{"hidden_size": 256, "head_dim": 64, "intermediate_size": 1024, "vocab_size": 1425, "hidden_act": "gelu", "qk_norm": false, "bias": "none", "init_std_o": 0.00737, "init_std_down": 0.00368, "max_steps": 9824, "dataset": "wikipedia_en"}
Each number is 128 + 32 x the weight over its row's rms, rounded and kept within 0 to 255. Layers, rows and columns count from 0. Numbers have three digits each. The size before them is the row's rms in percent of the matrix's.

# layer 5 MLP up, 1024x256, rms 0.109, rows 376-589, columns 64-127
099:118090137157120144111071090090136153116167097137152121158113157127127143126130127093095178172200119095070102070121096142093157094041087086168121089120131094109114118110148159120105104136138160
095:069139092127079111125136079122160079141159111119190071125097122142200156173108152121110158159173115136132121093131125168153137115113119091132115104137103133127134104119137102121099074125145172
102:060128146167147187130103176158165111124167149114158128181177161143145147146154160073149131141150139136121090139162155104128123122048120120157109124098107099115112112163125135132143150125081065
100:110118117072108120140098159095130139112150157123164107167183113160092094135105164139098145159155139116118093137176097126117124113064133105145162102136132099163127088165144121115165122151144098
094:126146156164174120183130085092161160164093091180178165195120145155120164145180138099112128151125126133107102136137150144161119166116090154149171152115111121153131117133087094170166058106063162
109:155094127082111114070165117135136155151139097213120088126191129150165118145120122109139140148167174184083084168160097155171082144126152102114116150193101097093083131160119168117118127162082145
095:141119112121131140153164099109073121140119127131167108152130118096126105178183196070133154178125106143087097160105168117104132143119166229121135161153095171133121167114198118118201100169073111
105:143146161133177118144141161133116089129119114128076135190134101160148110100153100120094137168073114171047141150153086170108144123117188140201154075136109152161160161109134126149142146131129143
102:137104107127156173068138113207130199161104097120119125159154107080077115065172120206140104048110095104127182132130142142158097109102150172106102147121176117071172133126130141153084153118157158
092:194104188209096135068129149170113128069087148165086138147163115119146146107177163135181128066146104105185146140136139120142192072165115179135117178121140149143148179094136090111144148079119142
080:109083116111140068093096151078143111078129204126156140107109125145127159129140144152130164140111137202082101130171103088126119131099153126121149104109131058119126109153124132073103149141177084
100:184181093085068143096132063153145109090133181144134169112184121128143117166146121107177196146255145097201158091235165156168091139134123091124161140068145159143141121102129101108137122080129168
108:107119131094105144145129203127128124122180156166083110115142102074164127092114147126106093088126148179149172116176148180122115069174169120159150114159158149099128104111164117103123099088108101
105:152139117149117137154152080071163095143128141068188152108105071111132128160100080080188128120115107120122128108175178170076148187139143118104121134100096109109126095133094161126080108121095160
100:158080185161141154138107101082114146159087134167134079109180144201076113115142125081111163053125109103179170116135145070147117123184133124176116084153122076147139136165144186100146045099119086
090:139133169114136107133134131168090082109126137081134122092155110128111196131113122060079194163153116051203137122138117165100143120065064101130148120092151132195115165115100123154178101114157174
081:141112149136107034118156183164095176097094162123158123166086167066108084140118158138173126130160161119106110179122138164081165126143103110141113170151128114169179136151146109117138123108116096
103:141111126074157151181117119143177178132073111116168092142137110120052089117143185134114157130114120112163186104105172159141121117126149101141107049160065102186107180132115121048115139067129124
104:123120096114163123071102108098190145203132154124199210164116126146099174101084102130139132130176117138106149166139069222128151155127149181120132144142162121138113145108136141087129125121128118
099:103181093098083078149075137158125193077078195167141185085111135105103079165146094167145140111099071106122122118153133154136110069127145078110081055138126148205130140113147137126144173142152121
103:185125118119111081122135125158162128067158127228146122142151131114126121103105126138158179139153114148104151113123142160170063105190103080121165112035083156079048057127162129187127155110165175
094:154147103123150136138172182141106100144140111148150137131105099108163122098145171172137131082191135120100140138087050131100146110098112130100137108129130146085123125139203144128099128079150157
100:141157166158094117089100161117171134121108137158161139079108132104079118152079143125047115153164162123106132139187173118134126122148096186135158169147141158196167112117117108073168141168095085
100:187079126109094115101189170091099146098138127182130084170148112107031142093172165147123106158073136090049133079178155152135119153154119207150156133187099152156139130157119126131119089140136134
092:079157135117151103117160094151206086187122166136143118110140120082162077115138175082151050141071099119180105116161037115143095121116136141142196153085173088111148118152178125159108161089125131
102:207107165109120083140133130181130097163124072085136114156146174156146077109102133098097160128173103121106101066116158166139116131117116109149123133135187105142129136115064188099127149088122102
103:129138178091121128157188102130098175104089180124081167120089183102101065135126162175163089150134127161118154151167113111185147094094154151177128125132121118040115123132126114074173161081114137
086:176172091176116147084141126161189146093116115151092135109116089156098147079163098162136182118105132118090140160151136160117128104134150143174140143148139145104080171104103109115141143078103113
106:151064168128135144167138100140172100156114126134105111119090171169129164164200127106125112178188102179146105046101106085167099126118148122174143131080104078143147167149168161153169182120149165
095:131074168143079163091141115107131126177080179137102119074099092176143077147152163101113114100107144062136100117091149201043164096099121175196163197136150088112171120150143077164172058067078170
112:179074085138176104109151145128116115135104143170127135206136137124059108096126140130122127129100194131173059107129120175133105108162118201130122168138136120186110207161152124065139173111133120
097:165062114143077201096150148085173107161185095181165137103170178159084115114079153143076079153161147114098138122140123130163063169134131126125170124107171107100126157087128159138097167113084137
110:141187143140110122171144138087097140171109114088140149156146114100209133183123156093166160107154110096208144160140151127126129117113090141100136154108159129158105098084079134097156149154130144
106:163093106176103136099143177165169103117105090105109076112124078146098102089103123152131115117114160191101228157145156162165066106102131171159110059166137090122101162144153113132185155140102162
105:123113124137148079128166103147174101115079115140141120144106127164123135051083148132193138163111110110150162107184131163126157181125163106087157138197174169105129109143185118123118066128122183
111:105133177153146164183157184119150084092104087154137094178140124171182101134104150094089091142103139091129126093161123130093125162112167118122146113066110155104087089153125148094114123137164119
116:112160126135154103161082184129138184163072074190105108149082151130146163041155110093100100162128181015080137142145150179129116078131138110093136139113166118220113079146108146112163149155113139
102:101123121128162161152097201137095156167155186111117141137095082197151114158123074149104133094108132087113132137165121147134064163146150116137131084125122163142094125139115117185151155183121105
097:119135057157084125105074143150133170139147128158106137082106139120189156129083172140124190152067126120199186151111118097067126058142123158154084127106164094118169162123147116113132096121137108
106:185140155133123156116144128145122103099124161087165139118176134178113122146139125153161046191098133139098098114203087106174139137176120101091082156171140096165129129171110083150131141091129151
083:076139137170178075119039110135180205121105111191060124160147108123123145159113106099148120105079063155169132101145112139171154130109127113159113106182167174057147210134124154098134115122147196
101:081120119138111179124129136139094171167086057108126129090128187135123088135125122093080137156136169099194140065112070181121179139108144137137138076123137066147124156085130114132128067118088151
091:160144133174122066072118145108163186103126153089140111158120109092096112134111144121117172097131190159121089143120108096127109176103118147128145112090109109105072172106106129126122121124136115
098:104137095087098145101119127193142122141123089049110073091080109137069071100108161137128182123130086121138102080118141114059118156118131130129092082111205125163087076130039129123097235114143069
102:137129127120114089171097158152196167150179107170129146062145109129163187122099140111120120108167152116136112102165208128128129140128188165169132171107128108135113088120175105126127121184130100
096:149108110098181143132108127115181149113131161129129101147090138127149092141160087080170178091163090120107133177150062150078187155159112099104118121194169129107165138201192134165139079112147116
080:127162151090108146177209124056166120179131150084165125168157133099159088105136186120152154122137145104121093132169054129132159148127142096122078105144228157147126183100128112092141151128113104
106:106119113141118102117170107127143115049112159156115197110116142194062143148146112158128064143053104075080145213115120073101176196097126103145060176145111135174150171156115138163126165131117170
102:141119133089161080108110074101204139168122113157125140088198169136181071192081082113154143130145154085192172100143098183133169140175143161114123138156158087129109126061119128187123106116137119
105:130125152170089154112108120094131055187156149143170199146153137124082106110098155118108124110051172092111096135168073120116120135101132167133158062085149113123148102099144090140107077071063152
102:185112149147172132118133131106109175148107067148138167137165135122130111167087124129125090174029123072125070144114131102144149184084110091188097107153135104127124148130133140167186180102080112
093:126131057025140128067147102146179162179135104126150107115089169144153140140109179088186186169068105111154115131113150156122126133134128130102101138102075142150127165147094111101084082158205168
093:139128110155118127157106133117182087084112100128116116097149211171141115128167089171112139137108104171149173069154191107135104185152147107173155085187088120091124025177092112132134130147099156
091:106068087147122143118096132173131154166153147116166169170134204105104106139123143117121089187083130109103139161169069108088124103087110137124075110159136101107126179113115169130139205115142093
088:130099054149066150154158085123124125100088129095106097154133174138079121123091079139150095114119119091195156145183117120135147159102196144099113165140159133110112128148172151151093099196151155
110:101129085182142159133112126151151068106130158125138133089139163107194118097117141130112124135154070118129169147122121162185073160113147113110123122176157069086118148122123167119164158211134130
085:132143119096142112112149116098120188204092106132145126103070109134096117073084108080142143089145122178112115063144141143132107083139176152133158138148163119133098135153130097120107147135130165
115:138151160131136120109142154167150088136111140106116135092131118096144056096106095086149167123140115138113113124095145128124112177135148142118118121179165033139129073164096134109146112074109140
111:185094138109092121109134109115136100136130121096168166144140190123032137172129158152150148129064068101145124100146131133128091176144076115096186123121112141152139180124109074192136178039128053
098:130123173112090053142147194091084084093092153125111119091086160126115135091149225104114108140064153123076170149123160105128134140113133087118131150118048166104120151144059127125141101099110167
108:174164102068195157140153124128121097109204135140042129148124122163124167115100120130100135170131122177111111047122152100167115117145146073107176121115102157098094149166143074112105115157128165
094:079110129129155128147147142148099139079086172126080129198114147098118152113135124060154072140102161108137161119096114051143135098089159169169117140107135145159097105111126117116201094144129128
103:145119140097073199209134165120122111093116084129130105099091118113152073099109113090106155137180136122073110073131116034147118161080124105143197137100140076154125080152152201173128139109131079
078:143120122133126149121122168128075144170171046161150102186109144134159096198127131152160073188105147142156153157176146135150140096152101130153219076141065121147095138103188126114148152138092151
101:099157116169174144079086151125145125132153162124184119116145115155180110125179071116098174123101107074096141137182105056104118091150165110111099100143151133169076189117178125121112125186167129
097:158107169098145162149110142118129123069119139132097128142119111113110076096105129127103131095068101162155111068197109165136145141110134072121131136139150168128146132115158131160120150112114126
086:160094126126130060130063119183151113129175111117084098145139140163194132118140150159151148150098167130101090092134108135093105098173139182120190095117153127147145165103118131142110175126087200
097:144137100197131090138143097154137131079113093096187179137140107074137119100114139183081158101152125117112158085145132171146115135148092154141124128137123105183110160086106170139134146116092154
102:076168139145163183093105104109143177131053108096154137130138141135141064135188122071129119097147116191194131074127086155161156115142169135081140078110175099135134167151158152090155133119155129
097:142147171143148146151095173106124111073154094111100059125195104146099135151145105178106149195162145185128152120144157132176098100149138109170182063135137131106128157133154063094125142142138098
104:128112122110094164248157154109091085089104157129131121072168076176126138137152127102127140170066169129039105143174128178140121116161148189161067102167150112160108098150101120159124127154115207
105:075113118171100052177154181129156146149097127175105142175147135109109107070142138176128142133123139110225170111130146110149096139114072205122131172189072150100179121065103080108113175165142130
112:158049132107149120056179137118105065138187108159177095114175139112170146148150157063140111111123067175098173104182168093140103120187118105084193097130097104128126210190137128188120160157095119
117:158084138160154131139157107140131127185204135176110118068125132126092138105048170098182151117182132153097176126157141139103117073128156123138155122101147085149134109168086120180101120134131084
105:170152101116121161170054169200102204143120140104076122194141156106075156120159191131117061172091121131110106071115147136113176168155101133153092104129106139086155115147171113109139197140132124
110:039116165089125140112160119122158111125134130195166103137102203115100118116165119093122117078131116136181103106079126123132150203158097151120124147108147114180077144116129104067189153123179150
091:080131078079149094145099125111088121179166083139156096115118113138141155108111095118134063158108149123127058132097106131132197109128191076107139167165120119075123160114134094123088117116131116
104:201162102122116131142106156069181190137084142133101132133167074121129156143118135151115077113143112163132143139115103161153180124136114076097131104122115120143084174145152166095138104104139159
098:137155136161125170236084137134081129066140148194132081105088157155152101108154136166142143132146116175147110148109063154106135158086117143124145149147083159150137180170165082153081142073061125
094:155113128075136152111123112138118154158139070105175130162118132145090138110158129089093111133141183132131135193112140079122152114130108141158093159103131141121098170134096144153095120099094133
101:157141165144127142119162165138162097137136057124164040089181172125074164151092168140164136116124176094151124129174138141111103101122065076115119185126135108106169112133045141134136078116096094
101:159147131091103114132108130122133101181186161110098089169070119054172077137135122100174104115057136114139142065176136135093100171146120147136170144111153120251160158108134114153139127089129198
103:140136103145139055173161155122061102139100095165142128103119121140091096146109174078104097186147166130149151144140176116136192120121070150079140137175208130134175140175094155101109105160169171
103:137110124130167127092160133244182119133134128130143141108139174083137134154158184133139037140178135170144159153125131114150090157148153105162145088129173060134051143139117069144148125171138140
093:144110104123112092070173181076161129098181164126162164078133151103204175102167102114141061124176077158137160101117123084118160094121141132130095096168130176147121095118153127151177117113147155
104:154093144211124099119102166108079111122118147172124182118101125150160139112111140075177115130160130120106106088153154087141190159138094180113062134191129133176134167101115102117121123169089169
110:156151056102216129097079139192100128139120096085115148131116188093133093194127184118099122167128122105140085167169104105084122120116142112137145109105125083112152120138130198130115118174105121
102:171122158124138108164047176066141154151125147148126128107119165088145159159172118137149150136141123177081124177132114129100167142161129174134135120102104108092140129158127121095123150078151166
122:127131137130110116159141161122108152094179177144171167069106108158121127106074119094093115127233163147203071162139165133121074105113112127143130156122117132109140133126096100222139113080109117
098:145125117153152170112133106096171170176091136127165088128184097182133098151196179161119160087098157127106077121111121132108122122161070122153166137089101126082094119107166129164141175115201108
101:157121093167151177111085168117105138155174175154106200164114149179103134113152143136178148122149121083119106104140121105140113088100141175130077153132185141066088158151118072130063175092095172
096:164114067112105127084113157198149150180119164145124165134109170113114115123164139161132106128118116105133194076154173099146169118171124137146169157108067214097106120119132123142160109107159169
103:173140120100138115095183120133146151132104107104152117131136156129116126141167101112096086176126099136116106193169128143141149120156142137143135148141102130174071161158165099158081165144101185
099:103147132132118102109122138090172222125088086116130098196128127084110134139132123112093129167157123144101144161136151122119087157162113116139094115100090099066077132128096094084162138114126144
102:198156118098146151159154126117112105119119150150098164050108146108105080069160137128143109146107152185159100133132158107136142173107198064165120125127114098147147177104124134128191139105138115
099:116149145124131138147127128118130093100097159163150206077095114093209085166110110129163083129098104123064168140110139128104133112122125126122156188156150127190121137107153133163170122097118141
061:117121098163155132126083115117079168098084115161084165151125128120164132128112124095131131106130105166133160123136127105193136092141147119115141177133093162146127154154149143134136167179134180
095:108130118126120133137179120171172123117060103149111149112109148123124139083052144173136086181148151144082141135145178117130168130106060174135065088127077104151115113136144137139072160105136176
079:104165150139103066137148109119112126110119090107121119137163078116165101124168122084102114125107156121178189114154131065150095168079125095104116118128105154149130174156109110159164121164104154
089:113171095161104087137081188152150128195133092105103116168084113120108102101127068145129123151166158087068072122067135141122133114086053084117126127098089090146082169156160113142142077130118108
090:134087100159106123127133153169116132112107133110146103143074164133131126112110159180126138146104123113121141110107133144143102151076092104089116206135121125107117159142145071070113126172145134
096:142124128104078120188162128143145125124122158159125158117124136141102108131141106075134061121163086114135158118153141132091138121097129109169120144184140166165150120076154118128139141128187148
098:080130113206101142160128129156157153195095111128128099134163070062105130093140106045131135133107111079129141141168142137127162157108090137165081108156137119105130169111127112160075098173081079
093:087161163133086110142145158130167091114114083147137132129094104112131148115127161139168109075162148127090148090112110077137169136140102138123043140096081168064131095168127171127123116081155103
078:146103098095130092152099110095118112186131129114103113165102137189147148113198124147144080143074091114072160150135197172113109163141166169141111087123092034171085096135130092151100070119190120
098:130115110181122161116150113119115089138146084144178108086184092115115112128155139115156098097097128142158130132166181142101058098099149136109115112133119131082111102110162089125183162106108106
081:186118106121125115142152132105090110050181146095114079166109135099134150154147139135102165179066136119153139147133149158118171145138145107106094139113081171147126115105120134083113120062146114
122:144163114155153119125207133173144190174154139105099154185113167141171118117098135123143156121117110150104093140128080162127110170125076161177148135102132129128090126148213130173170132131150149
106:136129132130108129144146179082168190089190144148167115082080152125144132142139145089184198172113074129181120135151108140120125097144120091141090121176150169103128164136042096155123150162122152
098:077112080149112098130121129119116156173137129115119180120112170116115133120089178113108148112153112196111148132146148162125145150089118177104057115104134121121132108149134115124080127136128164
103:113173143107118132154148113141108194152159174144151126090110124127095115098161111151166116109136181151111131180161124100136121105096129096183126105099058098121131173132176107114130149117179115
098:096173101120145101107089109092155112183175070087158119061121172084126122102081103124128119105114147137123140152137118049133104109128124129219167149111137161135139143176124130163127142109170107
110:186164112092129179138135097149150119078108142062118172130199125150061151113162119125082117087157097068088143069141113108140149174118116088143158129159101129148162126122123102136144145091157137
098:135116101136126156087115096101161124126139197126127134121094100149102083166095152132127146151091114147120153081155109111121159127114114149087172158118124123129133110124139137182178146048083100
083:123126130116110153089147110108167117136105108113107118164160099222156113105140112127139096132142114112091097133131147083117145108164158119134147114139195097122114130182109119116132127147121175
093:127077145126103104112126124225136043157126108135106101154125100113155148168116180066064110100105135094145156109198124148150108131098122141122078216068084104091157132088164087165164184119167148
116:162099123097109064085128071130146104136141133132134119137194126138158095122143082092187041101109074112107134069160133121123096182119122117143131109129176106079135068077085147161118144102106114
105:138148115137138148175144157175154116098164125107120143120099148194123127137109130115089080112083124114193147185123174154133194135127141125141114099137109079109068164105042118118140130101105152
094:111114100136098140168103098142119150103170134110177082124148114144132144073106145102105140132097155148057137044170110177134197146197136112089173084093152123123086195093099195107164157145110094
103:120142144153104144112124136180113102089154105136094176104151154142190122129112134151130155149164100135089125088100107132145121150095058104158085114124175154136086121170156143209110166135162116
100:113145183095128165087131161131075142111137123175110147122082144117132183084090167133107146062155157093106133105150184155132146112126095117071175140079131155134058142143157129192126127054056115
091:139090143075158131180185151108130102103104095184152076128163115165170140168096166123125144090106093127131107098164123131121106186115150123168041149100095150142162126146172109181100183096157200
104:160141105148101100056045134098131094073112131158123133141128165110114154119071120145146158142129137150158119126156131131131195141107124152084163134112133128134154099140055152115111085124129159
107:099195118143116119154066149123107165124082109130138112096141095099136111101159159122048059079134058179119050120137197122151140130128152132186176134142155134141126113159098122092122129099046124
095:176094129165075150179123141098170142128113123113090086131149170134167107163099149078151168142068079120121145136153156136160133146075129160163131149118138108094112111152135190134092144142131090
105:098138158155131065172111107120083118128186074118102123173121142061070083130064109134123133113136118153142103112131130149096119112079147166152123146136111108147132137114144123116125120156065145
103:111135129196109145173140061112119096155154125163122105155108179140173074066116147103144118161107162112118162095148160155150139080166150070117115183142143116129146099165157092061106166153138151
098:132218129117147102097085095142140123079127137098117144110124140093114113059066075070146122149167094136148094159140201153099109125142100116074110148073085093092107140156160086110096120104133145
091:213154094100133044096121142114188169165106152140131123165154169118089146162108116123123128146064155185169156088156140143133044028131146124125200133141098103115150090095114134191164149137123144
079:077106178135095107083109161154125156079090112161157140104114107150175074079122109097129084075099118100141096118151135085192104091128135160077079112090097079164130102150131155135150095145096120
106:140098144092125138165163128123113121186095161116135165142119134213071127134136150139120176121148110174044150177117117170113141183158069131128130154096156051152138180123160142171086106132126115
105:109059083108164142146118115143181075128189117130119094120149120135100091101107176095115160156096138231148132161183196189150126146111115123094114124171114123054153149116090126160157151158088158
095:129121147161097077093123126130104218146150137144172135144187144046131074172128116144115162121113123129146164086124122150142105114163128173129087159145114170137124116136088138169126132117134132
091:116154112133183127082116149113097174135167156161151109160078086151108082164147105116139092135132108140116089132132076104095157155138147113101151069176157124107101144144186070104120176175129142
104:120077145083169069189144154105142162182103106139124168108164169067146077112112148091117125102123183104120171103134127098109070113132175084092138169122163107062135157111115111165112153144155151
100:168154134113123136113165126160127184051109111107096169105151174135132119118123091128102189161167112155115078114150205163107148160108123154131130081156180112154160135142140044115115138156133143
102:154126112111125137152098151141107119176145156159149140049104170074120147105152087145085144110108116161175185140145130121130128126112128164146124096179122141084157148152059118104142135167150184
082:115096154156175093116090123133085210130140142166128104146090189147074097135150161116139109110091189139071153167139111143153116108112077134109080190124156134108113180108143167115122185107099138
086:121111159135081016121171146179084115141142199154124118165130158113134163096134091138108192120101143147107106082145154140117102106124159129174160148167130123111166223187192163133111172075097165
085:126138110181109145137157138109141124149141141090122161078185102161113101126093202128069116155139146114125162096129082097108140139112125100103150085144158117137157081123091081151157094083067138
096:138161126150176192173116130145102136118136158183129132117096070094213163117144144129090192077194170151109109088157137174141100125111108159150126095114079128116057122122103105158132076169106131
109:106098154111162170165100132062135167177109095124112096082132118147140190104120190075064139117084092096126058160157160131136176128067053114108111090128106087130113141172055139166172093131167135
108:125101090115120119094121100157152082130097106103095145087108170126145155090165120066070145096179120082095162081139134098139123070097142120102129089137095098116148138142155231184140139151087131
103:150165139172136113094197085151160096112158175136152151117140119122122114106100115115119073135156160191147127173156143150115108070180125146091147163114152174080053182148091068136148139136080146
105:168166068106087101111120105094119106137172046148112157062121177069088119098141127118097078133158119115102063142116122158119146172093137135169120132108177056057139126116115155129113121163109212
083:095144111144162096175157059085131098166091174135080116137133183140168111130148104146174149135217090117142120065134128123145154077082162144115147132145105120122118197171147170176091107078162217
109:139152107077129186140140126108198124106114126146124090121165137124116159155160086126116141164193149152080083086176144146091094068116123152135118154086112147113118160138135159121124154096149139
091:085151065129115107089127161169112119091096121137159098168145161159038155140112136101068133077116167093181089084158153086111149078131115120188122151082139151164164174099168073129107160135077119
087:163112209154172121102166185079107109102072063113173199128172134135173124099133102127102161127121198136162111133140139111131070127166105127150154146121152127142124114140164086141080198092108131
099:139152164139056122061067132108157160096107101130141140115125075125136176094119100104121138070102093110160140154178168147131093090143139148084089129121114102157102137172095148103077067128152100
111:127186105113150193087150155115187132081119130208124153157134116133059132154139148074117103113147161121106073124099128168148113127102131138201107093172064155186092094175114180135190139108155172
088:115146115062144118123112135125169081092146113100163138140112135200154137123125103078125115053164100179144120100095099144134125084119160134132105137122126127115160139123097078148168085146150139
097:113134142131142078120087115092150205128121123110169109116147070100130119145119151073194091112110120112187075169172192170149138067153148063144181123142139158110171143075176133113137122127158141
110:159162152125098127138190124182181119127102157138154203155131129146212114058168127109159043119101172134128138089163150114172139111158134152158130175087137121127105135147142069113199125102108146
111:125091175139113074115136093173094132175150088110115118153185119164207146173150078037106097080143113092178114175158142125154178129137160107132143093119088168115115047122101123123102104081143174
113:110141112086150142183186103167083091170103128163146075110121120171148122129137090149148124130085133074168136123127154103125135125145140142189106140114152135130119103144187093111087122108120147
110:145138030097084078149112119105141131124089133180143111178173135131095114062110137151095145069128160097134148127114156155099165105162095124168116116152167087116113102168122186067142171089115144
111:109099123056208134104129158121158105101127080158184121083089189162079156168116131121106131146078096163145088087148130144096165144086184126105072147145169120128114163102092114152134069144149069
095:115117059148168096110121089106188147066083121160155139144138137080179119098114078145165169123178155144150114104111142145164113142139157142122097137165125126054077177185098171126128132091163123
096:071109108121152106073107153163129187076085107126136047156164151151113094081065110083136138095147148107111098198131149147136094113119115138138132110086077103116208149156178119127083121160077135
093:108092091120128189142108152107123117047128129189130140058155074170115126127124149174110106115060111136137150155151114204116082147082144113161115149141112150151153170099139138163168196135128177
114:154142055134161097100137151153161171107099130100144140129172197112142144122163141121188093134109154144018145104176099118164104179133144167103121107174112120105160192169100158145128129148105133
097:138143092106148104126100130082180202147144108153130131097199117142088084125166171144116151133116151085096170139110179129122105103064157094124155138140137064164173165173169130165152129150154134
126:147162102113162175147112111195101105187131104148126140187130116172091178134099169166172082132155041100141145113193104155111196114053085111158120113110102146145169028147167110188154163126097200
097:081113172106139104117169124108120127120165184073189104151124124159111161172162126084142118127107144115132118121162110083132098106051161044130111141167130076081118144115149131103166127173190137
106:119151148072120120200132102127109118130095132171158090124135072190094150119127150162135169165088104131142096129128091149094096144110161135089112107183133163166108056099073166124129080121121190
105:086183163186167112159078154151089137075184188156171146084128145107185115109085087138189124085144141133125088161190122155147116165139151137098092084143077203126117141163103097174153126143129189
087:135085120155120098072080124141113129157100124145201159143171173155122091096155096115165141145157136103196131148154153107142097086162148169109186149115127106083131103104071131132090094164160143
110:108182117179126133129080142088098181081139103174129073115081105090108130144138106139160113100137117133095158115110156162106164159118130147138090066174191110143103127114121155114158185124140143
103:132172135120118169181059152168116130127146104118118172206137078164119104157145149206137120136119158133140148140148146167103164184112103165107140118123158110051098152136132137052153130145109153
106:202136200143086098121080118123201103132122140165124079066128147112133117147177153089108044077088077114101081043128151128135138150130130104124105164151112135102153177147143112116153183152135127
096:138095143107093113084120072132102173163108161111192153123164087184083095085139120108118091088163112164097175121224154129112167153121148158155119152196117146119100120094183119100125160111101162
089:117091076135114134134098100167170164162039045180154094144116134069180115132130135199108151148083123150101190082150130156101170162126071120094105135147066078140112108099077152162093117094151167
083:161249121129117143087083110132133121132162143146119125172163129141064143126141106084112097102177125135142116186163021174098174150133096117127090167139074145127116142133136156138134135092080097
097:160108101123152162116169090093063125187151127112097144137152146142225161120153100103118124143110091139134132126157144147153185160097118118104115094097139161118178129161116102148127135142185149
109:071101167118159140108115127098111146080144142143101086044085152150136064142051170175090115102128105152139073093133152134098153133137128123131109068173143111130116119150086152121202129113107113
090:144159146112127119191106121167115109126185118105125140176131105181200055152114162131150179110075126163117142117125139091118157139059113180125166101093193156182114125124128099130148136148140128
111:162135052175157213134141099126159073173124155135150117084202150125127164162141126091163157129200116153116185048112081096118097161146131112115083074200123115129162178117089113098198098155169129
104:133161156063102097202121143060124151112144088111134089090114147146099165087132108087107159122085145169152147107143145134112131079158108134161148076132131112116127174148150147094118151165104130
086:117143118145125091121100182109063082037155157159124062143101125148122107093139111115144056098156108145122154114111158095085133125150124136139140148176110152123105116113099171049162128144060154
098:108111096158068155082128128116104112128178149164109044129155107157093100115209147113152109105129127145190123165151154131155145103192129057106121106133078111121181094125152080086139148133183086
109:147148114169085102075105127153152115122091162182169129165136138173087091139113082093183202143134087129126175117148105106121135119107192173161107149141140135107166110126142131127067133151129122
088:140146164097147137108126155111152160116122141104068137104165095112147158150142147147114091110120105094134118091110176113117145101141118087219149147125074114131176161131105133126102151118156155
107:136125134092102081144096105119103121144173139155128069159207150112175147148112141160091100135152099153115149127142144121112098165118081162082152124093125125169120167123133136204144182149112143
109:093124136178143132149168094076147132094104136107127173133126154150109124110078184153172133083163142135122116119142100121130124153113104158094140082130116161153147147120112121144115108107153144
097:129151089204163153115117165129103156150075160078137158139095169138124117096120127120124154146095098162119090124154144140094167095129114121135116089168167085123161158135130168076162183151137126
096:166077148173135067094112154126148060146122127148124113123150106107053118133176136086159146121048123091133118103096133107132104122185136165119192193200168108116180124146128101087110112091089130
109:140136114105128103141137082132139160144043118080125171151099122178134102113180166115078146084162142135127135141160134148095123145058090145119140153144145144147146112128139128122140138136162137
088:120121150127061118074184063137104087097086108153146149174096150073134112170155145103124096123100132117108141134197165146101111126166148150143149111125141152145062063151167136143131173138144135
103:137147164120116138143124092046107064111147153102138113129186115127165106150125148106098168153224124131133136094141166174145159138133117150115129138164136072104128132182117166153148143069133147
109:118130137122073088144076094109162129092054120154208069166204120084159138092124148118138143061130119128105151148113127125131108154136072063118147140134119101086111189102096117104109110178067118
081:124134111110169057084117168133113140109137120155125133170165104119173171103114125079098153107147084135195133183153130061166109110105155132158164101133057166129086126156131157153148136108111134
095:115155157159116183141140117087171101126120110147131093066145069164101143092098175130141138106097113145167123101169196113144180095147169078119134127148115142161097140097132186082199117065119108
089:154166132093121076159148105180100087146161133161125096131149142065112124056130146175112155157111059099064153156192132139132115169151141084109073150121150138150149111133107171131145181130090149
115:109134072095088151047127126181173121098162112103139085182113122079128078106102166087135166124173085162162129133144159162133131129142150038061139123113159103102070118141097102128138120133094116
107:116139090139119143209196142091124043107147137123161133135160165141126114118132114175061138116125155153128082165135143143145082092154123132156184194161141186092104154105080170099126152166108120
097:137167111093112124134132106145087175154102131149151134105175139053142059128127148148127139073066091111158105156129097058163099106128140225077080097118118141186178113145167107127113083110141115
085:118134087161107101164159141119187129151171115145104132125086168139124063091161139169127076111057101150065081103093184116113109097098092134202069150140102119138160158144149146116128123167187094
099:113151122085165118138129152097168125141142113123127091086128096155118082056146122093151138090135096105120168056145131100117133152055101089107104112148136126110118078142073154144137129137156142
103:136176107112113121175130131134151097058097154149095158152102089134107080091094081124116120175163075187139055152129156087142037081070131136185115196099116169125168103148148142103102137132125135
099:138186107089119138175092099136153052132126127132139104141210118111129105123095125109082088127105134101192148115142140153116142168143131097045143183187128120164163101162107118132101101140147140
088:137179149150085156162138097147131197132134153092134087123172181119138108125133079133129136129165117244031104114093150115110120121090122175071120122118161145176184136146120111182163072171131143
096:123151091213195130119039073115148124108116141167111151155150166163147096078102145185110177093057150110098170149142122176113137141189119147131097124114137094082143115154094105155103144153141087
097:123144184078122215155128135120175144154119097122132126109122188110127095153178071109104161144150144125044119170146209122117125106076114112094075084119067126175155126177185117165155136084162081
101:094119083128181131107167108107098128203112115155117082101141156066098086116129185136121116152107092158120081104161059171127135137139156072110145209130101149163104091138100098093148092073135143
111:130150125108151116117192122152089144094079179148162137147126066167042144134137105129154151112198117051176155129129173121121143107125090120135126121114149167178197113110139138089141102127097142
105:125089115174135145117093151053082088160076125112152100145129115161176134166178078127083084099142174127076093118166142132130159112174146094184170124099143109078110184109152145154138150067139094
089:112151089130100111199103116109132081139177122089144113136072137145179184168144082157070119191081199146162099121132110127120111132158059090170074105115138167095149181130052113070128102114078133
095:136145105098102181179170107137158165129165125129109096155120133104197113117158029064099165134099163150074095151147196096114142152092120139071119112100131083159181177121107094171167076136112126
091:167105130120145156115127131107138154131106140188155110156153129146124133137133139155114171144121119164114101151077116167090165137143137000098125141160090105095121084135184102074116093238134153
114:154174096113114199155110083101149131156060120092127105145114119136095148151116135170120145095121102142107112133082117158047110126163122177153064151127071168127086208188098091120165162102138109
086:115159142140095124116122135125126154096163122118088124161203199083157112167077111119170127127149157143137068175125162134105155087091146102118124123179102150103087183168132181090114148144184149
092:116136108103098173142132134103155146141103165111145137140152107085091174094149194140124163131137149143230183145097185132056097170176110176143106100142069119162106101187143102131160113131113167
098:107183091098112124149136149108119146128174189159115132097168108129173144158097172183176115122135116104084106129093167167113180097166058116151187130130108095141164141135156116073121194170061132